config.yaml
norm_eps: 1e-06
rope_theta: 10000.0
beta2: 0.99
Each number is 50 + 12 x the weight over its row's rms, rounded and kept within 0 to 99. Layers, rows and columns count from 0. The size before them is the row's rms in percent of the matrix's.

# layer 4 MLP down (transposed), 768x256, rms 0.132, rows 109-127, columns 128-255
088:46 62 38 49 57 35 51 58 40 65 54 35 47 35 31 27 57 31 38 43 58 63 43 46 33 51 56 60 60 47 38 33 48 50 49 51 50 38 53 53 58 57 48 31 41 47 45 39 66 47 65 51 51 31 49 56 54 47 42 52 55 41 49 30 53 66 63 65 53 45 30 56 60 52 50 59 40 40 62 57 68 47 40 50 40 41 43 76 35 49 51 58 49 36 58 52 23 54 81 46 58 64 42 57 50 55 50 57 49 61 40 45 45 30 50 42 64 40 40 52 58 72 47 63 36 41 43 43
096:52 56 48 37 45 42 49 31 39 52 50 67 50 76 32 53 39 40 40 57 56 54 44 42 52 14 40 45 59 38 45 55 67 67 41 42 44 47 51 27 37 58 44 86 71 52 39 73 43 54 61 36 47 59 52 56 58 61 45 70 58 37 44 63 52 34 54 57 44 46 48 49 36 60 45 71 44 51 68 41 58 54 41 52 67 22 55 48 41 44 64 51 52 66 58 45 57 52 38 66 36 46 38 69 59 32 53 38 39 54 50 50 39 52 42 61 62 63 48 38 52 57 50 35 46 47 68 45
101:52 56 60 53 27 67 32 38 51 71 48 34 53 56 42 57 40 60 44 56 51 54 52 31 43 39 36 65 42 51 54 52 53 51 43 56 35 52 41 58 56 70 48 65 25 49 53 79 40 38 76 39 50 66 47 56 62 54 57 56 37 43 33 56 81 47 50 45 61 48 43 44 54 55 36 49 43 44 45 46 37 49 52 51 97 47 36 56 51 35 44 67 50 68 35 77 53 39 46 45 57 40 41 47 44 50 49 46 47 30 70 44 42 47 55 64 49 28 53 58 29 69 51 69 53 68 48 59
104:71 45 41 28 52 57 35 63 49 74 56 49 46 51 36 35 36 54 46 64 65 43 19 52 60 57 43 63 76 44 45 63 50 54 61 33 60 39 58 58 37 56 64 42 51 66 36 54 43 56 54 68 60 51 42 30 72 72 41 61 47 56 35 60 47 49 51 42 61 58 47 46 65 64 63 33 51 54 51 58 52 53 61 49 52 42 36 69 62 52 30 67 53 28 64 31 51 54 47 49 51 52 53 42 67 37 76 22 62 41 43 64 28 39 55 42 28 32 57 62 53 39 55 63 43 49 35 58
102:66 48 39 45 21 50 37 60 47 44 67 37 28 48 36 68 49 68 61 55 60 40 53 25 45 46 51 55 50 61 55 44 22 64 45 45 51 45 47 60 62 41 62 51 28 55 44 25 49 55 41 53 51 42 39 83 42 43 61 63 72 53 44 44 35 52 38 44 18 63 63 54 45 53 73 64 45 35 45 38 53 28 53 60 50 59 36 74 54 48 60 43 65 38 28 55 47 37 63 64 69 43 34 56 62 60 55 56 33 50 45 41 37 75 45 42 63 68 57 51 57 64 61 49 50 44 59 52
100:47 54 61 34 28 32 35 25 49 54 42 53 54 43 47 23 58 56 44 39 47 52 45 47 55 60 38 44 53 68 42 51 62 26 64 51 35 43 70 30 38 47 65 65 48 43 55 37 51 65 53 38 51 70 59 48 47 57 45 52 46 46 54 36 60 40 24 58 41 50 50 57 56 47 52 41 55 59 40 45 67 53 50 68 54 56 27 53 59 56 42 70 35 54 39 29 49 30 46 51 47 49 72 56 55 63 24 58 34 51 43 24 45 48 62 47 37 35 33 63 76 48 50 47 60 31 69 55
102:72 53 49 49 46 70 42 49 53 65 38 57 44 68 58 58 41 57 49 37 42 65 37 79 34 47 59 46 31 40 34 42 42 51 33 44 44 47 48 50 46 59 72 42 48 45 39 54 56 53 59 45 43 53 33 59 56 60 71 40 55 40 38 54 62 52 36 71 61 60 55 69 51 36 35 51 46 37 47 28 27 45 62 48 22 62 67 35 41 60 29 25 60 33 55 56 44 33 61 61 42 68 57 51 48 45 58 45 33 53 63 59 49 56 40 49 66 58 50 60 43 48 39 63 30 71 62 57
097:19 67 29 57 79 61 63 35 16 32 47 50 36 43 43 36 36 50 31 41 43 49 60 61 44 63 34 52 49 55 37 33 75 65 57 59 46 59 38 68 79 59 63 64 32 44 59 56 51 55 45 81 52 38 29 56 58 42 50 63 58 58 67 53 28 76 33 47 44 57 55 70 39 66 53 49 38 29 63 61 46 60 36 59 68 58 44 53 49 45 53 55 60 54 33 30 32 56 36 60 38 50 50 60 53 27 55 57 50 34 50 43 36 66 59 39 45 45 52 45 30 52 65 47 50 54 42 45
101:60 43 55 52 56 50 44 55 55 67 36 66 62 29 46 53 57 41 50 57 51 35 73 59 69 55 41 58 41 41 73 32 56 58 64 57 48 53 48 63 46 74 46 44 62 50 48 74 63 60 38 44 48 48 18 56 66 67 52 61 60 56 73 46 55 40 69 44 25 45 34 57 69 64 55 58 34 54 31 41 58 56 53 49 44 36 68 56 51 37 67 55 53 28 50 61 49 59 48 47 51 61 35 66 53 41 53 35 47 57 35 75 49 56 56 69 42 44 54 65 54 39 33 53 64 57 60 42
108:51 54 58 65 48 50 44 55 61 39 42 35 55 37 25 42 44 40 43 29 64 37 68 59 39 60 50 39 55 57 59 26 55 56 74 64 46 55 49 38 35 58 38 74 41 77 49 56 53 37 47 80 59 71 47 43 44 71 42 51 31 30 51 35 58 47 43 69 40 44 67 33 53 38 47 62 61 47 53 36 55 50 68 33 50 57 58 54 56 62 49 41 39 56 50 49 34 65 35 61 39 56 43 44 51 55 48 17 33 42 41 52 52 67 32 43 58 67 47 62 32 56 55 55 50 42 61 57
097:61 83 35 46 52 53 70 38 58 68 46 64 43 43 46 51 52 30 65 51 56 66 41 44 52 60 42 43 51 54 73 54 65 28 85 56 54 35 66 44 51 57 45 55 40 43 27 42 67 59 38 38 44 38 44 58 48 47 64 36 67 31 47 64 71 62 36 34 42 38 37 38 30 41 46 60 54 46 53 44 50 41 35 31 49 46 59 55 62 53 52 37 51 65 28 55 52 54 52 60 42 66 49 51 42 48 53 52 62 52 66 25 57 64 29 43 52 61 20 55 60 62 33 77 26 62 51 26
101:43 50 18 51 44 55 48 48 45 45 51 53 38 62 61 63 15 65 43 64 53 47 24 43 41 44 36 42 48 42 62 56 50 60 47 44 61 46 57 68 41 44 33 63 46 44 45 45 38 70 49 46 48 48 68 52 39 60 32 47 53 25 27 46 53 33 50 57 80 29 41 61 45 75 53 54 55 55 71 44 52 65 50 43 50 43 72 31 29 43 64 63 45 63 38 67 52 36 61 55 36 56 81 51 32 53 48 59 38 33 61 46 38 53 41 49 51 57 44 58 51 51 56 73 50 58 76 44
106:57 08 60 52 47 48 45 47 42 39 39 52 57 39 62 55 51 43 48 62 35 33 36 89 39 51 42 60 51 60 25 62 54 70 48 60 51 64 31 71 43 40 55 63 63 58 57 45 65 45 36 32 58 46 38 33 39 50 44 48 43 59 38 49 63 41 52 54 51 79 43 59 49 42 46 64 57 58 45 57 62 43 45 48 33 59 49 52 51 51 36 45 34 62 46 59 64 51 75 52 46 65 46 49 40 57 48 53 34 62 50 50 33 47 41 53 45 31 34 63 51 48 61 47 35 29 71 66
107:33 68 34 67 49 52 43 50 44 61 38 55 63 41 58 63 30 47 41 67 18 60 70 61 42 54 63 63 36 58 54 44 42 53 33 44 46 40 37 84 46 35 40 51 63 43 35 49 56 48 48 42 60 54 63 46 61 48 67 56 51 38 73 46 38 49 39 66 51 46 65 21 40 36 54 71 36 50 46 55 65 43 50 34 44 49 39 64 71 50 42 55 42 63 45 62 38 63 54 59 42 45 40 38 16 56 51 48 57 58 49 58 52 51 44 37 53 37 45 54 46 48 28 51 63 47 66 38
100:59 39 49 41 66 54 62 54 63 64 55 62 43 51 52 56 57 54 63 41 35 54 62 22 57 48 46 56 51 60 48 32 60 14 63 37 46 74 64 35 34 57 67 56 46 55 47 54 49 59 32 51 45 65 39 60 68 63 57 30 47 38 49 44 45 31 51 50 23 68 61 62 61 66 47 59 51 45 64 29 40 32 63 44 35 52 49 69 59 42 55 43 55 46 67 43 50 44 39 33 67 39 55 38 53 68 51 62 54 66 51 43 50 43 38 53 39 63 43 32 56 74 37 42 48 38 55 47
096:74 61 40 58 53 54 60 52 41 53 64 54 52 50 26 59 44 43 44 40 43 83 63 40 57 34 37 71 67 38 34 62 42 44 65 49 48 56 60 48 46 52 39 38 53 58 38 57 39 59 39 57 81 51 54 42 39 49 58 53 29 58 34 39 47 41 58 59 51 61 51 44 61 40 51 48 46 52 52 67 58 53 72 69 42 49 38 71 59 45 39 45 48 40 61 44 40 37 26 51 44 59 52 45 42 40 61 33 55 66 50 35 37 47 72 47 57 77 56 55 54 56 53 62 50 50 45 75
108:52 61 69 60 52 43 48 56 53 43 28 53 45 46 58 35 53 35 51 49 55 63 32 80 36 36 60 58 41 36 53 45 36 34 52 50 53 47 32 68 48 59 46 46 43 50 59 42 65 62 65 38 70 49 53 29 38 50 32 60 63 54 59 47 39 42 44 52 76 60 29 56 63 41 60 49 41 58 18 18 51 66 46 19 51 53 41 74 59 46 37 57 30 45 50 61 37 53 48 47 71 58 35 79 52 45 52 28 46 46 43 60 56 63 62 55 53 44 42 78 42 42 69 54 47 38 59 51
102:41 47 52 36 36 73 40 62 35 53 48 54 56 26 47 54 62 44 35 21 62 45 69 44 42 61 49 41 53 40 45 33 67 34 63 47 48 30 59 46 54 79 58 79 50 45 28 53 68 66 53 33 41 35 54 35 47 45 51 50 42 44 67 46 49 46 55 56 33 45 51 34 77 56 42 52 63 65 68 59 59 58 46 40 33 63 59 61 33 50 60 44 38 52 48 64 70 33 21 54 76 51 70 45 27 41 40 41 48 37 46 52 47 57 47 62 62 36 62 71 32 52 39 60 66 51 41 37
101:35 45 61 31 63 55 43 54 25 58 55 47 64 51 48 85 45 45 44 50 45 51 71 62 74 50 33 56 53 55 46 41 71 45 75 49 56 38 58 59 45 82 48 44 24 50 61 41 29 51 42 71 41 58 46 47 42 37 50 28 40 59 49 72 55 66 48 53 40 51 57 65 37 52 43 53 47 43 40 40 52 49 57 41 50 37 44 68 38 49 47 66 57 39 57 52 63 53 47 33 66 55 75 43 43 45 38 73 34 49 60 59 67 50 48 44 30 41 47 43 43 63 38 55 47 36 77 54
# layer 4 MLP gate, 768x256, rms 0.135, rows 110-127, columns 128-255
096:43 48 34 44 40 58 60 44 46 36 49 48 54 62 42 64 55 44 43 67 24 49 56 66 42 40 65 77 49 41 46 46 52 70 53 22 43 62 57 60 64 45 34 46 48 71 75 49 48 32 52 60 54 66 56 58 53 36 27 56 58 51 45 43 63 56 62 46 64 50 48 55 69 43 31 12 56 51 39 84 58 65 68 74 68 29 44 66 57 44 53 32 40 33 57 41 39 56 54 47 43 56 50 38 51 49 58 60 66 48 55 54 45 43 48 71 41 45 54 42 58 51 40 50 40 49 45 50
098:53 38 77 60 41 57 64 49 35 45 65 45 58 51 53 48 49 46 51 52 49 51 48 70 41 44 53 72 49 58 40 47 59 72 45 42 62 43 57 43 57 39 68 62 57 65 60 43 58 46 62 41 49 31 55 59 21 67 54 47 45 57 47 61 30 52 43 30 65 65 41 52 52 43 54 39 31 44 40 54 57 27 38 46 53 27 47 57 29 33 50 39 53 36 37 35 51 49 73 59 37 37 49 45 43 38 55 41 36 55 58 48 38 43 52 67 39 36 62 49 37 39 40 39 44 59 52 51
102:53 36 55 50 66 46 54 43 58 42 41 45 51 68 52 58 53 40 41 75 60 20 29 61 39 27 69 53 38 50 40 43 52 62 53 77 61 35 53 57 45 69 43 46 41 58 61 67 38 58 47 45 41 53 51 42 45 58 65 64 59 43 45 53 65 39 48 50 44 39 44 42 59 57 47 36 65 74 58 66 59 93 40 32 60 43 58 48 43 54 69 35 42 61 48 30 70 54 72 27 57 72 39 39 46 56 23 48 53 54 13 63 72 49 36 56 53 59 59 57 45 56 35 60 58 50 42 44
102:47 37 41 64 46 49 51 58 46 44 47 58 30 65 40 63 66 55 41 43 63 29 33 41 46 54 41 51 58 35 46 46 48 46 49 37 31 41 24 45 55 48 41 41 63 56 55 42 48 43 65 30 57 42 78 42 56 67 46 58 58 43 24 53 76 52 54 79 57 66 58 13 41 45 25 38 47 52 54 56 71 53 51 33 52 63 56 49 61 55 42 41 54 53 43 65 65 65 65 49 49 60 47 72 29 31 60 54 35 51 58 35 34 55 38 62 58 57 52 35 46 47 52 63 69 52 54 52
102:62 54 37 89 59 41 36 42 59 56 58 30 60 49 49 58 60 51 44 66 54 40 38 59 31 59 57 48 71 46 60 60 61 52 66 64 55 61 49 57 38 59 36 37 55 52 57 52 63 23 69 53 65 39 55 53 43 46 40 47 50 55 49 41 48 57 53 64 38 23 69 64 60 30 59 47 51 59 31 43 64 72 38 38 70 37 34 50 29 64 40 55 60 67 61 50 47 52 37 37 38 47 33 70 37 41 37 51 49 42 58 43 29 50 38 47 70 40 42 48 66 33 62 48 38 51 40 62
099:40 47 40 41 59 56 59 51 53 53 48 61 47 60 71 43 36 53 42 52 38 43 54 56 41 40 40 57 58 42 65 45 40 61 63 63 44 37 37 63 43 54 45 26 62 62 75 51 56 45 39 48 66 52 70 54 22 51 35 21 56 38 45 66 34 43 49 41 68 44 51 44 70 46 60 61 46 61 58 65 70 48 41 42 32 44 54 47 44 43 46 47 60 39 41 39 61 46 61 42 64 58 62 56 70 37 38 53 55 55 56 75 53 59 31 56 54 53 55 42 66 59 47 39 29 67 72 55
094:40 62 52 59 68 62 44 48 36 36 34 44 26 49 51 54 50 45 54 60 78 73 53 47 61 51 43 62 47 28 38 42 66 62 52 64 46 35 62 61 48 43 47 52 54 61 87 35 59 25 42 66 61 48 45 45 57 56 40 54 72 44 64 67 54 66 59 48 58 58 63 68 45 64 49 49 55 55 43 33 65 40 33 47 54 56 56 30 47 53 57 46 44 55 38 20 44 47 50 41 50 51 38 60 38 49 40 56 52 11 46 65 41 72 42 58 52 30 37 52 61 35 60 40 51 41 28 27
099:42 61 48 60 52 62 27 39 34 47 61 40 46 59 38 44 67 25 44 53 33 41 41 53 44 45 64 33 51 28 39 45 31 67 51 60 48 59 62 50 30 59 57 46 35 58 68 65 42 67 55 51 58 28 43 42 56 51 33 64 50 47 54 46 68 43 69 24 38 40 57 56 52 53 33 47 27 45 69 56 50 75 44 45 70 60 49 37 42 10 44 51 55 61 50 55 57 50 51 55 46 48 47 44 41 63 54 44 63 53 47 58 56 52 56 53 44 49 67 42 55 53 65 49 79 34 57 59
103:48 45 36 45 49 59 50 60 57 59 53 51 57 39 59 39 55 56 39 50 50 27 51 49 38 38 42 65 46 28 25 68 37 44 72 57 66 57 28 71 49 49 54 48 43 64 58 56 45 54 60 37 34 50 41 45 52 46 43 50 43 61 42 60 57 66 69 58 66 23 52 49 61 46 48 34 66 53 51 51 53 35 45 43 42 21 64 34 47 59 71 52 44 37 27 45 69 33 54 70 61 43 64 50 23 65 54 40 64 55 44 63 24 49 41 56 67 45 25 38 59 54 36 67 41 27 52 54
094:62 37 48 58 45 58 43 62 69 34 48 44 44 43 53 65 28 47 66 44 41 20 47 54 64 37 48 83 44 55 46 50 43 43 58 54 41 53 56 46 42 33 48 58 53 59 56 55 53 61 54 30 48 53 69 76 43 51 48 52 42 17 57 21 51 50 25 59 39 63 55 56 56 36 45 36 49 49 33 55 57 55 67 36 59 56 50 69 52 58 19 33 41 54 52 22 55 34 78 74 42 58 38 67 45 49 65 70 35 44 76 28 43 48 49 59 66 59 53 53 57 50 35 62 40 43 51 79
100:42 28 34 42 51 33 58 66 49 51 54 57 41 51 35 59 30 48 56 21 43 54 60 65 33 40 70 54 46 34 52 59 48 45 56 56 43 41 67 56 60 55 42 34 57 60 58 49 49 69 50 48 64 42 47 60 43 51 42 72 37 61 29 82 55 54 46 29 37 48 75 50 29 47 34 79 35 55 52 46 58 68 57 53 68 34 49 56 55 36 40 43 68 45 40 32 45 61 45 26 37 64 25 50 65 48 39 45 57 56 42 65 20 44 56 65 55 56 49 53 41 32 36 61 48 48 58 38
112:54 34 48 56 55 51 36 54 40 31 41 62 68 45 51 58 46 59 55 58 60 48 28 66 54 37 33 73 54 52 42 33 45 42 49 53 66 78 43 77 28 65 54 46 46 52 46 45 55 64 43 31 63 76 50 50 20 34 25 60 44 42 40 42 31 31 26 42 58 64 51 33 41 34 49 40 61 14 41 67 68 69 37 46 44 35 47 57 59 52 46 51 54 44 35 53 82 62 45 61 40 53 39 60 64 59 47 40 58 76 49 52 32 48 41 35 52 31 34 63 20 26 66 44 69 48 63 72
100:40 45 39 57 83 61 41 41 52 86 68 59 56 35 50 65 50 47 36 38 49 40 42 49 45 69 49 59 57 60 52 24 51 53 32 56 47 46 29 34 75 53 45 37 54 50 54 32 48 24 77 44 53 26 54 41 35 43 50 55 57 40 23 45 54 28 67 62 64 29 43 33 45 69 57 55 70 46 54 45 45 70 56 56 90 49 64 40 63 55 54 59 72 53 37 28 45 64 45 49 46 43 32 61 35 44 69 41 35 47 31 50 51 56 50 69 49 35 56 34 48 45 68 62 61 43 49 47
099:58 45 53 69 54 66 46 54 29 38 39 61 42 47 38 45 63 26 61 70 38 72 16 50 40 40 36 59 65 47 42 29 42 76 46 41 54 58 53 53 59 52 38 42 58 42 61 44 47 56 67 35 59 30 41 70 22 49 51 50 50 63 35 53 40 75 54 42 62 47 46 54 61 47 44 48 50 44 64 63 57 68 60 48 64 67 53 37 33 43 50 56 68 75 22 48 49 66 71 56 54 56 50 41 45 35 38 33 51 55 59 44 48 60 48 64 54 64 53 35 63 61 38 41 39 47 62 44
095:35 52 46 70 49 35 44 52 50 43 70 41 25 49 45 59 51 36 39 50 61 54 47 47 31 48 32 49 66 48 66 50 36 53 44 67 47 29 47 41 48 23 64 66 49 47 50 51 57 36 38 32 32 37 46 44 46 48 53 59 68 53 74 42 59 59 58 28 45 57 67 47 52 37 39 58 49 46 73 33 66 47 54 45 61 18 66 47 50 44 66 47 53 60 29 49 43 52 30 47 46 48 56 84 49 51 39 54 57 50 54 42 58 49 40 52 61 40 46 46 70 42 35 50 55 39 41 32
105:46 38 62 56 45 44 50 40 32 59 60 39 44 43 31 41 45 40 05 54 50 43 43 64 55 34 36 54 52 40 54 51 75 72 56 37 65 48 41 56 59 47 42 57 42 59 46 44 75 52 72 51 55 40 73 65 45 59 68 43 36 60 30 46 44 65 63 54 48 26 59 46 45 47 23 67 45 47 75 71 59 65 44 39 42 43 50 44 47 50 88 62 44 62 33 33 66 47 53 48 49 59 36 46 39 40 29 32 46 49 55 60 44 59 68 54 50 52 39 54 44 40 56 70 51 41 54 33
098:49 53 52 70 64 67 36 54 42 43 52 38 56 31 65 41 55 53 53 30 42 35 52 40 46 45 35 56 65 57 67 62 46 65 48 55 27 42 73 60 58 35 47 45 43 59 47 68 76 52 60 54 50 35 43 57 46 46 41 51 47 41 60 56 37 44 51 51 46 57 42 62 53 60 54 34 48 38 68 42 53 70 39 60 45 18 41 38 52 52 30 49 30 80 53 43 30 60 63 53 28 37 49 40 62 59 69 44 38 48 42 69 38 31 45 50 40 38 42 14 55 44 64 48 47 37 28 48
101:53 34 56 49 30 46 52 38 49 54 62 42 46 40 50 60 54 53 27 53 40 66 47 46 46 37 55 61 48 47 39 67 63 44 28 52 51 72 55 55 82 39 27 51 42 52 53 68 68 40 61 17 41 50 56 73 50 66 46 59 27 68 52 48 71 46 36 52 61 59 25 55 51 47 43 42 24 44 60 51 52 47 55 67 39 56 57 74 61 17 68 62 37 54 48 50 35 52 52 45 46 48 57 65 51 64 53 49 37 66 50 44 40 39 56 46 29 27 54 42 40 48 52 49 61 48 59 52
# layer 4 MLP up, 768x256, rms 0.139, rows 110-127, columns 128-255
095:26 62 66 52 50 50 40 27 35 60 47 55 55 52 35 64 63 61 42 64 67 49 50 51 46 35 50 39 51 66 41 59 33 53 62 42 51 56 61 49 54 55 49 43 60 70 37 74 43 44 52 40 55 57 51 45 71 60 44 50 53 10 63 58 53 73 64 44 49 57 49 55 66 54 32 56 37 31 14 50 56 71 45 61 49 33 34 28 54 50 72 44 64 25 66 40 45 25 61 51 63 45 42 43 25 26 41 48 66 55 59 66 42 57 77 45 49 58 56 35 66 41 74 60 50 53 55 45
100:58 55 44 45 47 45 87 42 51 56 67 71 38 44 11 67 70 38 36 55 74 55 56 42 37 38 58 58 51 34 42 48 46 41 55 72 50 55 41 50 38 57 45 52 46 66 78 31 63 46 51 42 57 59 51 57 53 51 31 57 67 65 52 41 36 43 51 58 53 49 44 51 59 63 51 53 55 56 43 70 59 34 24 56 53 72 65 33 43 29 41 30 51 35 60 44 61 60 41 37 64 48 66 43 54 47 45 44 45 44 29 26 75 63 50 63 65 43 53 51 35 72 75 36 48 53 45 32
102:59 37 43 74 57 51 41 49 53 69 67 29 22 53 70 52 53 44 21 51 37 45 42 52 61 41 60 58 45 54 35 54 63 80 77 46 46 46 27 60 61 42 62 42 35 48 45 48 50 55 70 51 39 41 49 65 33 59 57 27 54 53 61 50 55 25 53 57 66 52 43 53 59 48 43 39 66 46 53 59 43 47 35 87 44 31 65 72 52 47 62 65 32 29 42 54 47 49 46 47 45 39 53 50 58 33 64 68 39 46 56 23 71 54 24 53 38 45 50 48 28 67 28 69 51 51 56 43
101:45 52 30 45 33 46 27 48 54 47 35 62 55 41 45 58 61 49 59 55 48 50 51 45 64 48 41 50 23 54 40 62 54 48 50 68 60 72 54 35 58 31 52 54 53 49 53 37 37 46 20 36 38 47 63 58 49 45 31 42 56 38 63 76 33 57 63 61 46 53 61 28 43 40 52 56 45 49 55 39 48 30 68 47 55 64 38 77 67 56 41 65 48 55 47 43 50 29 59 80 34 66 45 70 47 49 41 50 38 40 68 27 39 45 49 57 53 10 53 32 59 63 53 64 64 57 58 44
101:62 54 62 55 51 47 46 42 32 26 45 50 66 63 52 66 46 48 48 30 55 16 45 48 27 64 29 56 48 38 42 43 63 61 49 58 48 57 38 48 48 41 49 45 59 58 52 25 44 36 42 27 54 62 66 44 55 31 30 50 69 64 37 67 42 54 42 60 67 51 50 45 33 59 49 45 40 68 40 61 52 66 61 32 46 23 40 40 42 56 57 74 22 47 46 52 59 50 76 62 54 51 68 46 48 51 62 42 61 67 44 40 43 47 52 36 46 71 33 61 34 31 59 52 41 43 45 45
101:46 60 41 39 29 58 48 47 64 61 38 59 47 53 50 48 51 82 52 39 43 75 55 50 62 48 45 50 35 33 37 59 46 37 35 52 47 75 47 55 57 44 52 22 45 44 66 55 19 32 43 39 40 55 48 49 50 52 33 70 78 58 52 51 58 35 24 67 40 47 42 83 46 38 52 63 55 49 60 51 35 52 51 53 72 48 37 44 49 71 49 28 51 37 61 47 55 63 66 63 52 39 45 54 41 65 56 50 52 50 46 46 58 29 67 60 45 63 38 64 51 55 56 41 67 44 73 50
098:57 22 52 61 59 47 57 57 66 45 55 42 61 77 40 45 45 45 58 55 68 65 57 57 43 39 40 55 36 47 43 37 52 61 41 65 53 42 69 55 55 36 40 48 71 55 53 35 41 51 43 45 59 49 76 45 63 52 52 43 33 40 63 47 64 28 35 56 64 61 65 50 46 50 48 52 68 40 76 47 59 29 64 54 52 38 57 48 59 41 43 46 74 55 31 64 48 39 57 58 60 44 39 53 42 35 54 49 32 62 55 62 55 42 41 50 48 62 46 47 47 30 46 43 57 61 43 38
100:68 43 48 59 67 51 49 45 47 25 41 51 44 58 43 51 46 70 53 49 50 64 63 59 45 44 62 59 42 66 68 58 49 68 48 50 54 45 43 35 55 37 52 68 46 62 42 57 42 53 41 52 41 65 45 54 64 26 59 62 49 45 70 59 56 64 43 42 53 46 49 25 26 39 53 55 53 41 29 56 69 59 67 43 43 59 50 73 31 71 28 24 45 43 80 30 45 37 49 70 46 82 52 64 41 39 51 46 60 45 69 46 64 55 59 74 46 42 56 56 45 44 51 19 39 67 48 33
107:54 31 34 33 42 57 59 34 50 75 58 15 55 62 57 41 68 58 17 44 44 60 37 52 49 38 62 41 56 43 50 31 62 57 53 53 53 41 38 73 50 46 66 45 51 60 67 45 60 54 58 62 54 37 53 37 50 45 59 68 52 73 36 60 58 55 41 31 37 47 50 52 33 45 61 95 51 54 49 59 50 64 56 48 50 49 48 51 45 61 55 62 52 31 56 69 41 48 50 42 53 34 50 48 39 71 74 42 42 53 50 26 63 49 42 48 67 67 71 51 34 55 43 38 28 59 52 60
098:29 68 63 55 71 66 65 30 52 47 42 53 44 64 80 43 45 53 61 51 38 67 53 56 54 64 72 42 55 44 54 48 58 34 61 72 48 49 42 72 35 41 64 42 43 48 50 37 50 62 50 59 46 38 57 56 37 48 55 38 59 67 66 45 36 56 40 55 62 50 53 45 66 48 54 58 45 65 53 68 54 57 53 75 51 42 44 35 44 50 46 57 53 55 43 64 56 50 63 56 47 50 61 60 50 42 50 31 34 42 47 37 48 58 38 48 40 73 59 51 29 42 36 46 32 49 41 71
103:53 46 53 42 66 41 49 61 41 39 26 50 38 37 51 59 52 60 41 44 45 51 44 56 35 70 54 70 25 32 44 46 76 36 58 29 62 47 44 31 41 45 33 49 23 57 33 61 31 65 62 50 43 55 52 41 42 47 35 54 57 50 72 42 43 49 42 59 38 47 57 47 52 47 45 44 67 56 33 47 44 51 70 63 33 44 21 47 54 53 39 80 36 48 51 61 60 26 31 80 59 42 31 35 45 46 56 62 56 38 59 49 52 32 47 47 46 48 25 48 29 45 61 53 41 33 72 73
101:51 54 39 44 39 58 70 60 45 49 63 54 47 58 30 69 75 41 69 32 45 54 60 51 51 53 53 59 53 58 34 48 45 60 51 50 62 43 59 20 46 59 37 53 46 51 24 50 59 63 48 69 40 37 39 37 46 54 75 47 62 40 38 40 56 56 60 45 36 47 43 45 67 46 60 60 34 59 44 29 28 54 52 45 48 62 42 48 56 55 67 35 50 56 58 49 29 53 34 52 60 41 75 53 56 38 42 67 45 32 58 47 69 26 85 57 69 67 45 58 53 64 46 49 47 48 39 24
103:48 59 45 40 44 44 42 56 37 25 48 36 69 51 58 48 41 49 38 68 40 58 57 56 50 43 39 44 48 61 25 54 56 37 32 42 55 60 47 44 53 63 45 69 61 56 21 62 35 34 74 35 67 61 63 37 47 45 48 63 48 28 32 48 43 51 45 37 56 48 32 70 62 36 50 51 52 36 54 48 44 66 39 12 55 55 43 43 41 47 75 50 15 53 54 43 55 37 70 40 18 41 38 41 52 63 60 68 68 65 57 45 77 51 35 43 28 78 43 42 56 42 38 70 53 59 48 60
102:53 55 87 71 46 32 30 57 35 40 68 36 52 61 31 39 52 47 58 63 46 52 47 59 60 48 54 72 49 43 53 39 56 56 45 46 51 55 53 54 57 47 53 53 53 45 39 69 35 56 45 55 54 65 44 58 14 60 63 28 31 45 59 52 51 63 52 48 53 56 44 50 63 37 46 60 70 52 51 56 61 55 38 38 50 60 46 46 68 19 38 52 38 59 52 55 59 33 44 72 58 37 54 53 37 42 56 60 39 39 50 25 49 34 34 87 59 78 38 45 44 23 51 59 44 52 55 64
097:55 68 59 49 60 41 42 35 52 58 53 60 54 40 60 47 56 50 44 64 55 35 53 49 40 46 41 47 41 39 59 57 45 57 71 29 24 49 75 75 50 66 38 67 77 60 52 61 66 87 53 62 52 47 35 65 58 39 59 61 65 53 62 59 57 61 45 51 71 43 61 56 59 42 36 50 36 46 59 48 34 44 65 58 41 63 29 43 43 60 57 23 57 63 42 48 55 62 38 52 42 34 47 54 67 43 34 68 68 50 48 69 69 43 54 60 31 42 71 49 54 48 59 47 53 54 63 43
106:48 68 66 40 42 43 55 53 72 74 38 36 51 56 34 53 65 49 39 47 51 56 60 46 41 53 22 65 26 49 55 56 55 35 42 48 41 53 65 30 42 47 68 65 37 43 53 56 37 58 70 69 59 56 40 34 51 52 46 08 49 42 34 30 26 55 60 39 63 40 57 54 89 45 62 53 44 36 33 21 45 40 46 58 47 61 44 41 44 58 44 27 60 47 51 28 32 63 57 71 48 45 55 40 55 55 53 45 32 37 55 59 40 49 57 51 63 59 33 47 43 56 52 52 33 54 65 63
097:58 50 56 56 26 22 38 25 46 53 32 54 68 48 42 46 61 48 45 56 39 32 40 44 49 48 61 21 50 57 40 41 55 58 39 48 63 45 32 64 41 62 44 39 61 54 45 65 67 56 60 50 60 64 42 55 66 47 51 45 55 62 36 57 72 50 49 62 30 19 46 50 38 57 60 70 46 33 58 63 52 38 52 33 60 66 39 50 58 55 63 31 70 57 66 62 63 64 75 49 23 68 53 58 33 43 37 29 59 64 36 49 68 66 45 56 46 75 51 55 50 32 55 61 50 36 29 39
100:33 45 38 58 76 60 49 65 41 54 43 46 35 64 56 39 40 58 50 71 41 43 41 43 53 39 52 67 48 54 53 38 33 27 25 71 51 50 58 63 57 57 54 61 46 57 48 51 45 57 45 44 48 40 51 39 48 44 26 53 54 52 52 67 63 35 38 42 51 48 62 61 61 39 56 35 62 55 50 46 40 38 38 66 37 61 52 35 39 64 58 59 73 49 58 38 55 50 53 39 41 47 55 63 41 42 62 52 60 35 58 35 72 43 65 41 57 49 59 53 67 41 67 59 51 43 43 34